config = dict(
    num_hidden_layers=12,
    hidden_size=128,
    num_key_value_heads=2,
    bias='none',
    init='uniform',
    init_std_up=0.0419,
    optimizer='adamw',
    beta2=0.99,
    lr_head=0.00582,
)
Each number is 500 + 40 x the weight over its row's rms, rounded and kept within 0 to 999. Layers, rows and columns count from 0. Numbers have three digits each. The size before them is the row's rms in percent of the matrix's.

# gate: layer 5 MLP gate, 320x128, rms 0.194, rows 23-57, columns 0-127
# up: layer 5 MLP up, 320x128, rms 0.191, rows 23-57, columns 0-127
# down: layer 5 MLP down (transposed), 320x128, rms 0.19, rows 23-57, columns 0-127
gate23 106:492480509516440448560554501517551433504525422502563488607492486456465515421486467545507534563497483507453513512535549476472543509531472422512534463493513522458485468480523487490523505547535411413524564506477494542498498508478427527450476480525539449475571464451526475483491404466507519464539555487533505515454408565512512450495488531508464516490577558495448474459555558464535520494448
up23 104:524461473473466592542538483484456457478473508465500527504487515542494512543621514470445576516532445560554512487499520397487488484481502547519557474444470549475473438455503456492553525491502529580458454580496596473520516481451506493460437483522541465450495607466486531483497506475498488524513530460434522483489557570542555454560515539465517536476489520504571465473548500471529526525468
down23 102:545528467465507562446466520496494509508483475440473555401514520552569464465458553459505485496510566466505501499517493491492566482415469532559548481447430474540537508486542507481546459511514487613568435488496509485566545534445527417482443479510526586514515499477477534519515422563542539485527450465501458503499551535465515460598491451516461514484442489502537516460527534461508460502444
gate24 095:547542513391507481523410482471496549452468549499555571495486549448511605516463494496485454486490543458580454459502537528483517485516482423510519452533489518523477474497453471463520558446533500483549497508578454515501465459541529500485488486487420504547556519423469522497543498609548497519540506469507484543565441556475477489511484516473428489505531602547536532554500486456505522547489
up24 092:480492537432445504481562494495457471567530451462451475451514439475496475497478474472518592532506509513448519497410486543520500546511500540468445530536521509467428507449581526505509458492488520414495452444520484516461509497443466428465448524552531439497427452533537539497486479452496534443472538405428508527422535487523450469541517435459538500419453490532486488450441493536497479465473
down24 093:534570516485361461514509494500439542510493485483465564424496556492501501511549518484533527668448588495556461488431476473522477461514469519494513429504474512459480445482459556509483483522548529518471466484482504516449475477525496461471539526541415462448495490445521492486459452552492479505547540471426449543522449508482463470462491491530433457479548546500495506571505517540489503512514
gate25 093:466473583510467427542487449534490578500507508547540408448501404514496515469474503563563510525454503493533536520470456520500522480439527488508539484549563522532414469506514493487473478508522485499526490571509576585539491500443467438551498481490558482543520535561499499489442498595547547471464543462508512473498434463514497453413468514454546537491466562530534491518457482445482577517519
up25 105:482418483545498527492442502422521544547421490477560480434505564534472497484459531509505543471486454489498518510505442503491430498474443497536536476468509466457550467545493409451492505523533445549414470535506500453480479580458508503581519487488519467560484531542496541485445528554478480491527433553485536510427463482471587414500559497563547520514531559562523506461528496442482563516505
down25 102:504492414477558547564491560503476450480457526532471553498475530501541554535474473461499493458537516550548469551514533539551452483519494496532466463509456559565521557520459454454604511449532441460486433506516478476502540524455511530463541455579496490513536509464532509568511528478429538449510445501476547529489468476463452472611487537527561545523484489578508462425516507496503436507424
gate26 099:498548524472463527585466494515583488459434498493472550492509438468532517452560442456505502505474512471473478521464495500499512555541502529582509536515486485542456506482440450517559548524483485539503531461520435502493499492521450511535573479511553461444517559535511572514435499494429540456480463474522477521442489574444505544417571603495422564545470553511568452530446481461491501528478
up26 101:593562460523495569582454487487540538489509540542500488581512556447449420471500542518520500507534470538455587523447520488533489523481487498540481508451516504455508453472526486563490474533498509520465544484511515509519476499513595487467552473509474471520509513614561526495516506522516476508519445579510490542513511440530497534414508520454454487495524502472422461589507452458574608494485
down26 098:478462491465488541555473513484457560451524483514563432521491529497498519500483513561455466467459452478499509498397425423554484515529477498472479498464599551482484544596535495527461477492466582477533514511443466509505487452483504494518505537494494498569510494495514555471422598478487485562505521422512399478439449485485497497453448538504586480419526443557487509435490509483500510494485
gate27 101:427457488520478518534416523543448530500485502471513548473528560418530513501482533490541446575560526514526512545465484503530504543569490478548557508570489517517480497478441503394485545512492492540497507411537470542519533518482503578522550483504489456479521464501464499460467410474532468494537533501399441561517507489482491454522429549452568499483523537508536456471593453475515572529537
up27 100:558486496502496522528512552521460485529465486478462499483514501496425521466496481505543532517535526452464542485523500505510426568568460480536484533573459486615497498516419477433469524453427468525523517409492509532543502582467527490472520504482587502541445436487539470568575526501447462526516488503499525521496484511437454523423515412412431510509472465482466551525534427500508447497495
down27 100:542498517587525554606543543495463465572484507478485600528504448526560484499500516477496516463456474559528579473488537464451511521528534491469501469476488522505507473478521516479554515540413480531350484533415566522524421458509481528459597538472515426515484461551494516473556487454499583483491542528508495483494527491419454470499474479519520477512497470490456525521500536464487519479502
gate28 099:502452529474489515575476527572494546533486439519524495568521529539459462414513458467488512580476481450524501510469474499535480568555573547528572561486462532526452500442503549490557467433518502552510498542541434538469437544506442548545447503557589453444504539481431504507407481482450493458479481499533498456471500555542466507474491544453410488502551549490496513518512491468480518551511
up28 112:507580491544514453447495555582470477508509398491519471448530506535424557548560538462424471551460473544460543507490547486497524584490442485571452510447501500507485492532485505455581559530481484493539514538439514470509479519473519490495493477464517474524438514465453585517542549449473570464458455500545481465458509626483512518468471504483486427462505498428462469484490486481544520529514
down28 112:565499540465553440497479492508511505478458529399565490431475443447488540500570544505433494436510487520527487555598595525494574537530498539489499580490489453482547530526524520515461515513483471537539480596478512495632482578523515498494493540394485490499503531475491547505530567476498516504534517445546522524510418526453487529513507499504517491510516508517561510480439524524552473475493
gate29 107:476504501423524465541483517570536505545470475564551460525479504540550480405514467467509500535467594463591449457474477525463508534542452514489599550474515486525482469530513500467517496493591393523495583531459506534519459501485516431476484513515459509511523517511508468471504406552521477459516512454554472496523492506565514502521445613484495499498495492552507463465467430474488533465579
up29 102:564501452419525479561498570474507550454503481449488542424478409546476474489536454535439499468475503502516541515485543555437533542526469512521437541561471438444515501501522481538558547560486484538555506472489489521479507554439401503495496525500449498468485527471486494501569467509506521500479551516523428505553493560561482536482480425594468617473515511533478479529530524483494442476454
down29 103:499474522488446484486567512492540529536516526489489469516472500415542453495515502509382508601545481591509462499499504501514503465538508478469526494513475479560487503418544494488529478517562546470464499501475438475451494526471532458476527510491492432474461519430494471416607444491471536454549475474514448534486573494401521504547518422522505458498534494433466483457474481587532445506439
gate30 114:553540507499476455492433431525507513509513425529563519514493579539554468502509477523483465548533559479536457533452504498506593564536474504508527478488503457545470476494530541429572524470497535464509542473469494406506530493493547503484464434476461413506511514449538555478509495513499579403481584441512434559490498469484516485463438503436495454462440517547510472466432499553510471511435
up30 111:574495504532536505483552536495506504480504502551505507473537521536434475507483529500513541488542537540550524510456536523535498409480540531539510571509479449450548513564557466546442413506532488537486517516539511536543568579495458482533423507469492544447579513523464434508562479505528461524489482520533492577532553446529466514545506544514567553512464443468475500468583584505406477468550
down30 111:502500529396573502506523469475506463487504453535454525526512466488495571499530495494456479424452444511517473458477465499479462484458522499577487543528410501466525480523396525498510547572423478481611525439506504495505492475541473480513467490462460575527509514475516465562506463510491460513447541376431485507556486577505472511536520469501478485531479533467458479492461510542421551436490
gate31 098:477568524523434502531459506527521502451531487477452482497456498560546515529484493571519438558515470462493486386531452586564513526473515438483548499488491463488541492497503457537529509578511516436523525511468457464479483484556506594497548439485476422503559548470417593478512530512518480512482490532533425483497462514529527572436534503550457458479497527522464502529423503522489496529405
up31 104:465502487555463557473387549438544490584556508446497539514470469488617521482513492591493432520491547497415487461502496516501443535578534504497498516495538461489495551498503520538493467520479516485398487481542530514560491536570462462472509504508443503481499522517474467506463486543556428515433415550458531515505474467494541454498484476555450441483465478442550531558499518489501457485550
down31 100:501494498471451487510473563449476489487535504425446513549571532473564434535540523538472540488440557517505523487462540525497506484506544468479513506444482458471547483596526495489576423535536484584476477496516533504523535523460518542462471470477503501519468455525465472457477472497427438539551471414504539524543469490590518474489476548480432472561420489405525549425534477503432450493520
gate32 101:500539539447467500555510441485453580444424436559502492505513510520495507515544484562459464547548486486528514466510557495525604481462521479542537487488432474506464491441550526513529460591515473518524545569485416560510462438556460467513432501482533494471504500442468479503505478500574490452472520483449460540547588507483429545491431508519544540495462505507472466482518510477395509447486
up32 100:491500487505514425485502428541561551452503503563515514518438583474498472488458502482508498514497536466576419501488473496472444575481483487460453469573478489536560521494459518438568464532590522435540505560473469540427519466463506478437517499484447513550456513519519495493448549495508534539433495534501470449447512537451521540566467477592538498532497505508545498466476527580538466580448
down32 100:462518423494466438521477556589504479468535503529461586516582476570426507493547509528508450531490557492507507532525461433487543575511542508460427493519508519559553540447492525446500555520457512487511519474545453586510521517568500489477521457520494537510524521507528515513513506538520616512485554515488508529555548483488559589466449540542543504531551444481479440455490469563465506533452
gate33 099:554560463481470499519485450520506461414461462546439516530441532458494517435508514480501520516517519509523523438525471539449527470463471499579485476510563515440548520498462507505475473518494519464497525544510471436509493450529557472512446549566508407480424475492470568471469500556540489477475409515461482488493524546489574465534558485429494558384443478477404561521514482504517495450458
up33 094:496520465558477464504501546556431501485526513426497558478481484513548502557490550451527540556444446512559486494465460495495440509486504447592496436469536505485564447499588628494484441460522470490494547489539451514488439475544508536456456556499520500543484473446540422504520515578483518536510528485469541484486461450530454526492543564482452441477502520490470423505486459518436574523519
down33 095:512546479496423378538557461510462475517504526528479511484424498441524538483520481487513512568466452427467540527511478530506503434532509503523497530498492513447400484440434464540486487522502507454452456555518505508506427489503507552537490479548489547487524530451491557414540467465496432566496541496544531500501453529590448514517520510573473567459563563479517444532559475503524517536436
gate34 099:541522490433542472578491511514447503492512525557559524475495556480486553515455536522550456488508480469453561518438544500432427523623464537442511524562504471542454531454516494497543500517462491486558538499435494543493509542406487518530535501445540539459547505535511471490439450508512533502456549468510498522523510568551424462460538491397441458470498519545495564496520558450501514448499
up34 098:514538520499459464461478504473540449573525525424481511551502474492563526471477454526576427505511476502468440494444547491465538485517542463428498557473477467503469503521489509474476535492510439529538529471511543534498490416403549521488524549525502513501544427461599581526527570576523497572552508487553455443474499483494519498485464539572514544448429537474582523522507504509552443474498
down34 100:520524437537575450478540512619557517506513520539558550489514505468520432474517532499484445579473483508509517479493488497540533468441496560521440540500505495571564535517473545561461459445467468443532540491516471520520478552535510529472468440454489492493447485491542521528477459428497503469439572542402464522550478507475459536503470475474504571498482440539447562465508587499478570542511
gate35 101:548451523443493492476465544579540553454486469494470400517528476535480464457453522467454531591506442535527526505538558522513464546532539497556493445502497428518509502527503388535454535522510456504526495473550493568580503477480433509475492454495469447541522462493420542504465474486495559464513567449500534552513520487539488464480544521441473522540555517572459416451516484527465486558531
up35 101:535490503458503545473505441532471531462439497463508481501518535501503547492448515501455542551492504423507408529521528537483530583539406509467522447504447489426493494565541501459459507483423492489542504485494436510462491449478470452478560443568536507506457459487487494531427453505488508492544525486538606398525500523611491460516576511503481549456500525547500474481431532492495431527481
down35 103:462507507487494557471458491413537443481524512456467523474508578529471487508525527506484475455527458470526531465496453470420550415452549452568542459479495571526438511472550525564504509532473569494440482494463488544546456473510482568508485490483494369414470518513496504442505485510516476562541462575503533501516526480501425435495523479551525460508452530428451475449541445496505509455545
gate36 101:554543567475440497447510498469537512476490495471553568428473508509539481560515446532546501519579533445474538519451561536478570457491477467499519470536440456503530532426512471462495574482506439415465467480512459583525510528536526479464468459523513485492609528479501426442510445486475516533513515522521525501472454514523508473480567524557532585453507554473534525475589489477510497423467
up36 098:516488434503486478540537503555533464539560492550442510570523505489491565524407503584499470553551460466527541488507475405487501475551558517441482528484498385615525508477507528512547514551564476524536522525504551452537432527449521567497482517399534524496518516514467467495471517537487571497469488444489509490510477473432520499503519494469471468494541484436514450530458520526530524413473
down36 099:491513523429586472514440462570497546534488524578487473532488518459520491521448498514570452521556570597502528412499505506570510529514504513541481426512507465561510459445480550468542476512471538544524563487552484418540500526503516474469599466545480607531541441527529483577510501523461478508485510525458466542535441500454521538516513428484474492463543488501534517506480479536510555443512
gate37 105:472543513530481453522454488541415576504494457496548554456488574511472498426515500395554486514523494517495432500518564474528498499532520478439529451510538493392495454422439462499482555484497494449508607532524491473456502526526505448534500477556466415478486539490525519502566445544474491414465487511554446466534554550485450449506517488537537518489508548481500506592486491509488445487512
up37 092:553495542517506436531531565529477559565508500503515515501528448479461546538481535462459496487520448519516509530509487439434457431430545544473487470567552413501513489416397495461569542573514460475514523511496512577457524526501462506500513432568527477438480506531544534485571434477466565503566457494555523519505526550451494496489573431489502500487517532460542466471533482548516439501474
down37 094:567458481489491479455521463428561480485552442505421405477526494492500506471538545467447537421490486479449502539482456509456514481527448558477424536578490491539524485532497547556510535513499484538489431448440514545492500518519468524548453477492470494463509517457512539543489478446496492441546529476517510489495503577541516461453540461464469463397443412427518470475434490460498602494504
gate38 095:552508563454476400460504496526473389532532472527479476485461532536533533475544431526517533555505443478491487529495404515469485484427504513437538491493499526537475485401495532518471484466444456508544500526462463434448512447472470593511484534465546445557468477494584522494462459524493506491434537489505480486434486436472466459482514531500495497555482510460430522509454535582524519454570
up38 096:438507440511463512524577515500529489528532524518453513437478544493521498488488508457557570496502539431516579500493462500460505449526576446539508509562441571560493456496556502506483515478484570511509570497551516518474503468509511502484450518518533516443461476490538477529504515533609508455451571538542463507476447523551509479493414494508570512498473497480495419545566497468436547374534
down38 099:487468522474503526443500490548529514526542539526512574475523495531561549440515500464460528511531519527484500543494450466527411550459524494450593473498424528506547463566499437548516514542542575491476455490504537402586539491533457550544550486513471472486510508451569455478466419523517484434514528499442518450503489501520490514561494521466600461503475468593509505450551451554487529523484
gate39 093:503446524422489508493481477541553511399468470536442440551529516487454491433539549445491495518481435473475584477484493465539511572487519478531476494408475542429466495439516528479523460565513535489529502440526538503499528502489513521547497524534526462481462536511480523510396489468535544509580477472436417532456488505564593510514497537553439496490454553485557483485443501427489551498500
up39 096:456493554552560467548439526472500504535459494515522516499466480563503488462447480454521500503477517438506484503556503541430457524476494528470606507539521502416474525579504408531479515513504495478469496501504451534488547492521554466525501548423492487486544493486544444540515598541484485529459389477547472386504474523430509548492502520426455521528449498533452561488470480547532482539556
down39 100:471459544547464548530565538538479487470478495524612532502489545521589539577479510480508424471530505529526418530512497454530487428524475460464548509552576527488499553520488452536469594497468494518532535491417515532424560429462466562554534476457462508488520498456519503502498427576470535455429501440529548471498528472466495488500507459543558506490514484490496477542490555475518503436533
gate40 103:500499472464444542535553456541534499507526499581467557498484525519539446545450457486530604561522477485454462495475479453511443457538529480558506417506443485466468469472534560559457448484484502529536511530552417495505510422556517516530440516538540465470546565488489431518454479567512494481489632461464471510510512477499480488479533543531474491413468501560519516522544553539511513557493
up40 106:447462498543445485433469486503510496553554482454445455541526519520480504482584538513518501549455497444483504553500539506494494436509522422497585472548524545518433497535511496503521514539557487550452526488450539471457465545520501504549409570468457525547505415558500517530479579505546486515482475543554519485499542511544585406470527549473464555517539541536518504476504477452523545402545
down40 103:565492572487502418483474453579536516475544518494521506455441487510505458543433512511485474432511486497521506433534585547451565429575445582450497495589535479397400542489477543511503520528512508531542518424464444476494509475517491487487541514513524481543504497521540488588493473573494536470507528481467509512470497513476532435493516471455521515528452502496498473492551505567451492517587
gate41 102:499564402487446483492476489513495471527517525541465520486554562518476534491563444457539510528558518543521522532460504453428473485537549456471554460483506517532522513515459552478520505501493535495519504526470505527567526450525421504519423560490536454495586510547527517506478513464572591402529595464408564521528488478507485479442492515541542526521542500564433499525539499499440460443468
up41 104:439569475456507479515474460486509579441517468482468485448475536554594459527553474511515541484506557513519543547477508479488506430504542514446461559467518545476497488508588540531469502511461483541497449480475481461587540496471456423510424490509504491512478506610469470497503468524467521499527492462538487603508525457532478490514495515475559517560547447466611510510566542457459444444461
down41 103:466433535498465558479531454411437467412520557509538451432545498506483488442486469543544450440533469461529468549459481525538575483562453571433526480466487461510487491467507550527503529446480484478454478551505501508524469468487486463438444432531472448498427480513540469533553559542397484491507460473487533538501466461549494490467517482448515520525465463512511539500506566481561533467588
gate42 112:495541555529484494517445519592483571486481498531552545490512546527482474459471494534503478595587536493597489524481466538468506486509480510482530499508501495513534524398471508447516591562513490506528458512568528593522478455538476404519481397526524517473506499455421534471496444490545512497546535515480467504541486482442496522491544531517491503514583572583518448506500502532423509503512
up42 115:511392569451489467518509559405469499420493450493514444485487430474490501524529482468532509420452483459488518483449508498501508559467470521554446537478441549560505473506503502551521451478482484478457442475485547452474542535442510522466478545459459482464492518508483513462422465505447511429445523443511588544460542471482464512520425560466561501577474490518472471413501535540496540489469
down42 109:527510419519471521556473443611495495517507522595524522500534501451450555535518463518494533613588431504534480486478523462485476490472570495512532469501452509527576506470476431513484497525460503444524531480567540529549542426582485510512452517484498460439475593513477496471456540481482539506481542452423456533508515497517475532508428458499493476531549509509489521520464576557452512497457
gate43 101:480535535491415511554412443511542449517484552474519469516436490493488453455487478509535534543543494433458450531399489530516457510510525431532527452504507505490489504477532481479544495541594489493453561520547522567542408454559483466566509439445568445498479493479434454442455519576604522472495552455463526561517518491459487495494527551503484460548477481515470527519490461501496498528520
up43 110:508497482493452531420515473461469430500548556492464513489478519462523450486523579551585517493500487495521525557508455464548521588575478495502437422557496480490499487538587468469478544469563552541488432528451530524526477479508568483482521428496537521492420522424502524487531551522435454524479477489436470524504523550503474484500493436536511464568474506487453562499555518470390461514514
down43 107:502486506494522560424442556467529455510480507433478581418477493491515504535539553516551459500551485493524515498470450500477480475531548512466470491535516503488467506539527486599495509532509497544485519531428508539545533509522523486460436493509613436497522443419513500549433491502529358483497540549508491564520479487488537477461551480514521459512469468390477515545596472473518491478533
gate44 108:494475586491526491590417453585532486498481491539486456585505523505520489504437470502512487527508502459504580456494552538496479490519548498521529465481484517458479501496433443535494519524515484450551514519508485453566521448482460502565496496526462439444572406475504502523437515548530475473438495529441461472487447538500542545510437524482470586502492559560496481529469477488512527617415
up44 097:494503542514507479466497462483537546489524474511490497522466512480467432519561509506404465459555625503573451544509573484515540546520496454503484451548480548596491512505487492512505554507543468503506511549525486529503531526494538635506462510521493507479534493404475521433437451507464537495453512498488462591471500495525496407547503463540493459447502464459463432565510530521577498479508
down44 101:554416447496446475458565528490537472512508553540536496546489493491421503461489477505436502434461502495512554528544539502509488505519535544522532498512527441496509482478445552503546463473495512497453450539484376507531528581558426425486477523443516553476474477493486569575516546552544507493511511481462479507509545474496544522492527539432539417439480583484442481544487477598482465492532
gate45 098:496411515494506463482435503583512553487509464514510500476426480466515546407511451517542470514420525563445471541447542542441513459513526505488477448477515460532475451549525478439540526419502459531507483474499492462480508512460503519444490562508479505511582474506506422467509445513613527461483520474480466517440528574542518503516472562421435584458491558523462515536476481493469476476548
up45 099:495513534492463446540540581499552474484540476506532567446547545513492565454558553510441536491461488544491457477546559467495482464520589485573522518511545517571446511475493486485450541508558472524517503468403496540462542504500527454454441520467555481500455574464537517438549521542439565493535516484589547485463471534494416455551530512417504538540546492474516494466511468521512486500559
down45 100:515480550480507526510472488468463503558503464429466500469529503547570485513493519533508576476476495483523506454564494553477493526517539442499542483496497392568510530510451587530496532522460502440479565487571468493552522440501439489481515462492427526482490525479415475495432541479547430584489524467475526466559585517502486477537473485600465497446453492517539564500493512481513613473522
gate46 105:427560517436504460504498511551476523521512507517528553483424548469446488430563581515526538545448488547545458543561527496516474491560487562522446555462549463471490464496499515450532500451544539518588488509459429475487554412549502525548517492475456516487532506445459517525481524485470479476386504397485478520464513519475491522499477542539438446500498557477526546547446458504451478536525
up46 105:471553508476527510517605552543530529509530502476508490536519540521479465523500595601457451518483507514538542532510499487528510494483470538472466530567508512526464544499479562492526488490515555587518569454497532513444469503471393510575466535468531524602552452577465463524449544546529525517470525441475499502524542567524482471571515515540435456559461476534494502469504502504465526595507
down46 103:450445584518395508501483562433575500475522542508536488552532523467520479552496534545475457431526519467486477497543517580423538542528446510464502518480538461482487494489517551556500515514441479525486583550441566446470479589509450500490507392472463425489539435504484514498535505544473498445515547502466555526488503468480528451490485581516498443427472446440508484505498469506513506509480
gate47 102:451535472518432452519563466533498458478514444501477516529477548532488487467542430448530495561485558554537498467503517564503540466552470409502532482513460512511466528484433508487509478558565478508516462546474538508502493529493500434438410538512571397492486499577483418409542528456510488503534513492532508483449422503571587518532489537477537480515525514470532475457524459488587514527521
up47 099:522556527497487525532445501529515433470559471532505539480533488528517517445488523466477436478522437563485472535466535549603530490590533507503486495585543524507520522495427470534476564549484494511531521487506524504461461516461441459469519573490489428479489505520525457425551486513496472584417506495460509510501461515566490436556541560545557422482528498507537496497563466485608462450521
down47 100:459540505501452540488456443423558443514567509457494466409506478527413416536526585468455510491518456519462556574521497464568480531527475484434452467516481465565475508526556512511492598497491538480485494478488485523511509432477460504559548519464484497513547554527560485509490513509526495407502487543496482485527520491503440469413470447503485456504515527548524518519469466607464537566490
gate48 109:501520456447480415536488482621525604555430578561479477477505543488467465545460498495493563605529512504454486529456509501542478478532565464496566478503493477521537512491474502502558495468523474547583527440531454483520474441529478460515502432507485478465504544478481545507511463507497561457520546458533515521588486517538518518494457519465504518543497502554486477559467500494442490501626
up48 110:486493517532471592498568574466497467441511449466513570509453521488532531458509516573537457477531531469539557498488514461541539528486485527527475553551521434561468493508464502545424526468477498501445508561533584525487499553447557513535434456570490445495416472470476435484466512561465510553421483541508413567499464479505488487558444467480450526509534497512488523495563468510511496472425
down48 104:474508409465556508514513500545469475412515504584450520511427574468477454445495500465575512558564487475505482540435540488520456523528456487539417547543493494433518475546463465477513523505467515530480505532555583487501462453430616474435501554536544431506450478513426478547497473547494468492496499493510418515525502477545493528452499489508494491502465571548498529520462456514528452457503
gate49 096:528537513497488491514467493529519453496445573470498473471465480474520444510498551514495462563530546489527492502458456532513479511419474449518503510545566509531500483491463507542537473502582467413481439494506555567543547509465449496573430473515495456473445473506484514458429481476611600471526602475525519502519512530533605526427543470537510463434487550503510474475502558437467517526505
up49 098:497544561486482499502444462524558545521556551533528483409507507419490508496448508565398503528486402491499554490487543496504566476492461460565525521534512515510543489469494547537448417522497513515511496557438499488547472494524551523511548453529523517532460505515509493486415539446592493506492482485532463506520519460531416535530437547544523482436483490513519501427448483584548498410500
down49 102:522484517548531569438513476425501440445501498462523546550525483559506518456504498507490583433432489447516475509572553501492517403567459479453557456479542521454548532476532527438480534528518478493516547464542505466502551475574513588514484491495444555460525507449535498552518493522491521562431495482510460452438505513487522591557474523557467464539519528422545466546467483478536475462530
gate50 096:545519505455489483541499499568484472570483436526518450480466479509554461557425491531495467530574447465493490481429566505486518534563540456469468492499488498495547520510574457525512536461501526485492562486542512555506509532416521486511533541535490456512480457431512486462484456477495546467491646453487497466486447452526521485441480521491457544498478508526460450391445545474436519443583
up50 097:529490460470514513577542446554506447481509403506451533491501437476434527480513470585443472485567553548548427529536485455472502596537512503533491495470482479516519478481523497460545527562490517477528488490512582498499532544524464469455548423521439475496516551597559523432534543477486447494525467434475477486448443564439512492432517451567521502452457472504548493487505541499526460504501
down50 095:486515496476441465471465484404503537535543469455430499512459536536482472449496511529495559411461491439518569504549524463433497520409496536545518522538535438559489472544449537507495560527510420536523529502485516434472468491478471515447440533462472564564524486467511495556534547529547511542587474518540574512410456480455439487528485499480462497510493520514437482444483535553465495507443
gate51 104:530542573514466526518534390506484492516499498449513490460432458430464555510474475565506461511543459464500491506448503537556561481499491425486507431511497514492494476489512551476530477502555522437478513561548584513510555476600500440502517478526509466554535491418537460489458455447499554517483505528482465533453542510511496447427519470574488515545565534459525475427472495566457523449576
up51 105:557535513542562539487429507513509490427466522558476467510482519488528471542433487508484495477503490475529526423449458524598497488514504533388585467479508466509487480517464487468493519523495540516514498459480443508549517485535487506556422584485494495417474496489443538453510477554497447487471476525480488472517490490439518406541527443545480482466432508447465561503484559407597553539516
down51 104:547488515498463530569544467515521594551499522508548453498506530500524489507508498484457566466517563501488534516501545549460486465502493533510483472565528446494499575493490460503486519530485548512497501517487405504389444457479467536541542493520484486441404504518460423518523485519547578559431511542557500477542475435459516504557489473466499543450556477525493410620535520526533444510482
gate52 095:503613534487506449511458491506474520514436511483519449514475519459500487433506420490468508548502488424467572533509464550541533573454505447537489516537507482499548467523488509542500447447491494409516499496431502532564492455522405501502503473529401471528530521558569546559490471506486463448446493491588514453519467547506535529531499409492473421437453534558500477518544510505470508481525
up52 096:568477499540517531467503508446443457509444533478530496522519537495561533514503410484476471479506407546481548494490423477531441500427493483465496458494522507410554495547521500537491422517465562445423518516437544561542501495509530464466452515518384476538493522564529519531553581519489464551455496554481513534504479488494549456543501469492484512448457491523560531542544509549455473418529
down52 095:517551508491524524489455488427528453516531508485529473435489499440520479499440510474501499454476562523549497533441478548454442505506479526455426487443497531497426497519431529479421538510474476539556468519446569497528479537490481445560466511564455517549522424512539539502491533519548525437456562491442458545527513431551536584476450497483506470482473447551498512451479471465515640480510
gate53 102:510428483502462405590539534507424605477476479526532518494492487476564468467495479500539499519486500409448451465437500482423558581491524534525483585638490511453437502468490498537466474478485415531521537539496452548538511514458546481473482579484516487527475487495499472515509475511522471472520508494492516498545513533544472575503489501434445502512551506465525452507555497477492459431523
up53 105:502496511499433508565495541541580489514564545510547545525502550563528435500447426509457515573525491499445522539560476377569563539582544440503542535465531541484501484436457513478490527481542486546497535559484433495547501476470458557503494448572503480479554501461548487442439498465504534438433547529509480549470478464440512490473455524492467537467534503502524505522466497473485483528440
down53 102:478474487512486505559519520548512547551487500519469502509509512540521423462500506480522506594518564486506524475478549469459469476467538506559450531498575487520439534458521520534468436482475420567441545537412480527525499528490566455509524530557519506496429492505515510489534432487534473515459486549430528491580501490486447627449452496453513528503427434465531451471575452479457509470561
gate54 113:552533596525479510515401492566470560416488532557455527480476501450422493545536520517525534557531488496516552485520489434560554505538499467485528540486575481468522518439477473483502546485513532420503555501473493566525533471549535558545539536518522470535470502503471473419471536520495549434466462511503466557506530583529528513456497501507525525434560530495566538464523479457451596474512
up54 106:623512507469528451478513543456472488633516506493517427523490458572479510541498455496458468472518406546478522516530557527423520549511522488546484442523484618568543471549480512461532529514450505549473444479540506494495541509535489461447501497456489536518487447516495499550482505487487487494456432481482496517552451568482497516565512529515371467515457515519474482475456479468514471464484
down54 102:526545602466455448598485536518454493500492479495536511499456439449524540508476508546534448459544481471450469543496502485463489507474484587500513469479563600535547443522479558486517534493426464487544451492524514430534540489491505428484481485484521539500514529476515543527502472523421525451473513517438512490517455524594553509485493407487545513457469509495388512558490493416487456497548
gate55 093:469536451487451476570466447505521608495515453454558554515469532505582543502534559536456478533499565485541466502538477509561489484563414548479555541457498523464351522526502506502558538503516482541534513521555477560507506472496516452525506509456514491559430450440498516513490517536453507532489465420524491490500537507503517547527501523506543535469427500514541499572517537493435484562559
up55 098:502527522550458505440516534503528466497484500511503589452556509574586504452465504440530473532525473485485532471496503479418511449461557544512485586492519434538473499511618483514526485440538485517534517530510492533410529544458515530462481511496514490515485528518524452441471549455505494577566544494551479481548570489514501487407511510518503532470526429469561458466502486439426510403479
down55 097:408469488480503417532482474613499493445444503501466442481486490443569527431482494470520520548403532498600534500579397434555505532434485463533483474468496458522506534452519460471557500550517507441481525499476501467482488450479473459426461513441531539564425429500517455536488553529510544524498504515514489520566481466537512499537506519497473522499459526432483496504479499513503466469541
gate56 097:566474533496482500550537540489481467418611521546484489496505495489509488495486486483497404542578480532489456487551501509540512516452528440492555518490452534490456490460453535440511539503458527523497476509531481483478569439519420455522473575539506461518468498495494432424460510591482588520522425522491526563422499468559542519416556492526559557521559501452539488510488498481527481457490
up56 100:540521531496556409450544470494531571491448587535552526507578504493478518525462611558532496510495467499450478553534449505492570505495528507495473495518542492445514539581493507454467454484526499553482586455477425504491563491544473596518484575515493526486499530447475510500529480513491538450492471546465493532484516540560437502461558455448500555514508480516525394507472571500537523493480
down56 094:455600476451505461584567490490502558513419480452493554452457552542521496497509460497539500498463533608509448480550434530432492473514485458479477497476526494506547467492438496560502476510527464493476495518514503553534447442462473506409452513492451499475542471458482518550489522538421508479567531559456449491545507482478528521512483546416471468528400483522440548465481503521481450482564
gate57 093:482509506508462559576534481524518528514481546557461398477468441454540458451463484469518468531530456452537461513478481512465482503461511505560484497567459502445517519435512550499525503579541479500509539552488495511546488486422549498498467547422588502589491524517498524524525446490477452480487428399458481425492541477493448527434485463432535468481524433480471481430486462505570473476456
up57 091:516510483546536537496479556494453503527394498512515461486534487581451475479479510534423496485508502496574513484472452578554448572479430530554486518507467549494549473456491471443449514439488558495474509426501486479546516611509489478556460541501498470505483424444536504516450472513488441458493456528402483521554454487496491489506505448517516413567514515538537485505454537421506562535494
down57 095:577536501563527417522502533521485564546443485455514497465560496508513577438487475484493511449483504450466560479485581499460449541490451468539513477472492545454514509515486535506570491559501581447573515518494485499509515460506477515463492516438525588502518464510511490545437524458527578561515457569458508536519516510488559526515505524412481490556553556493526469489557387444530528454489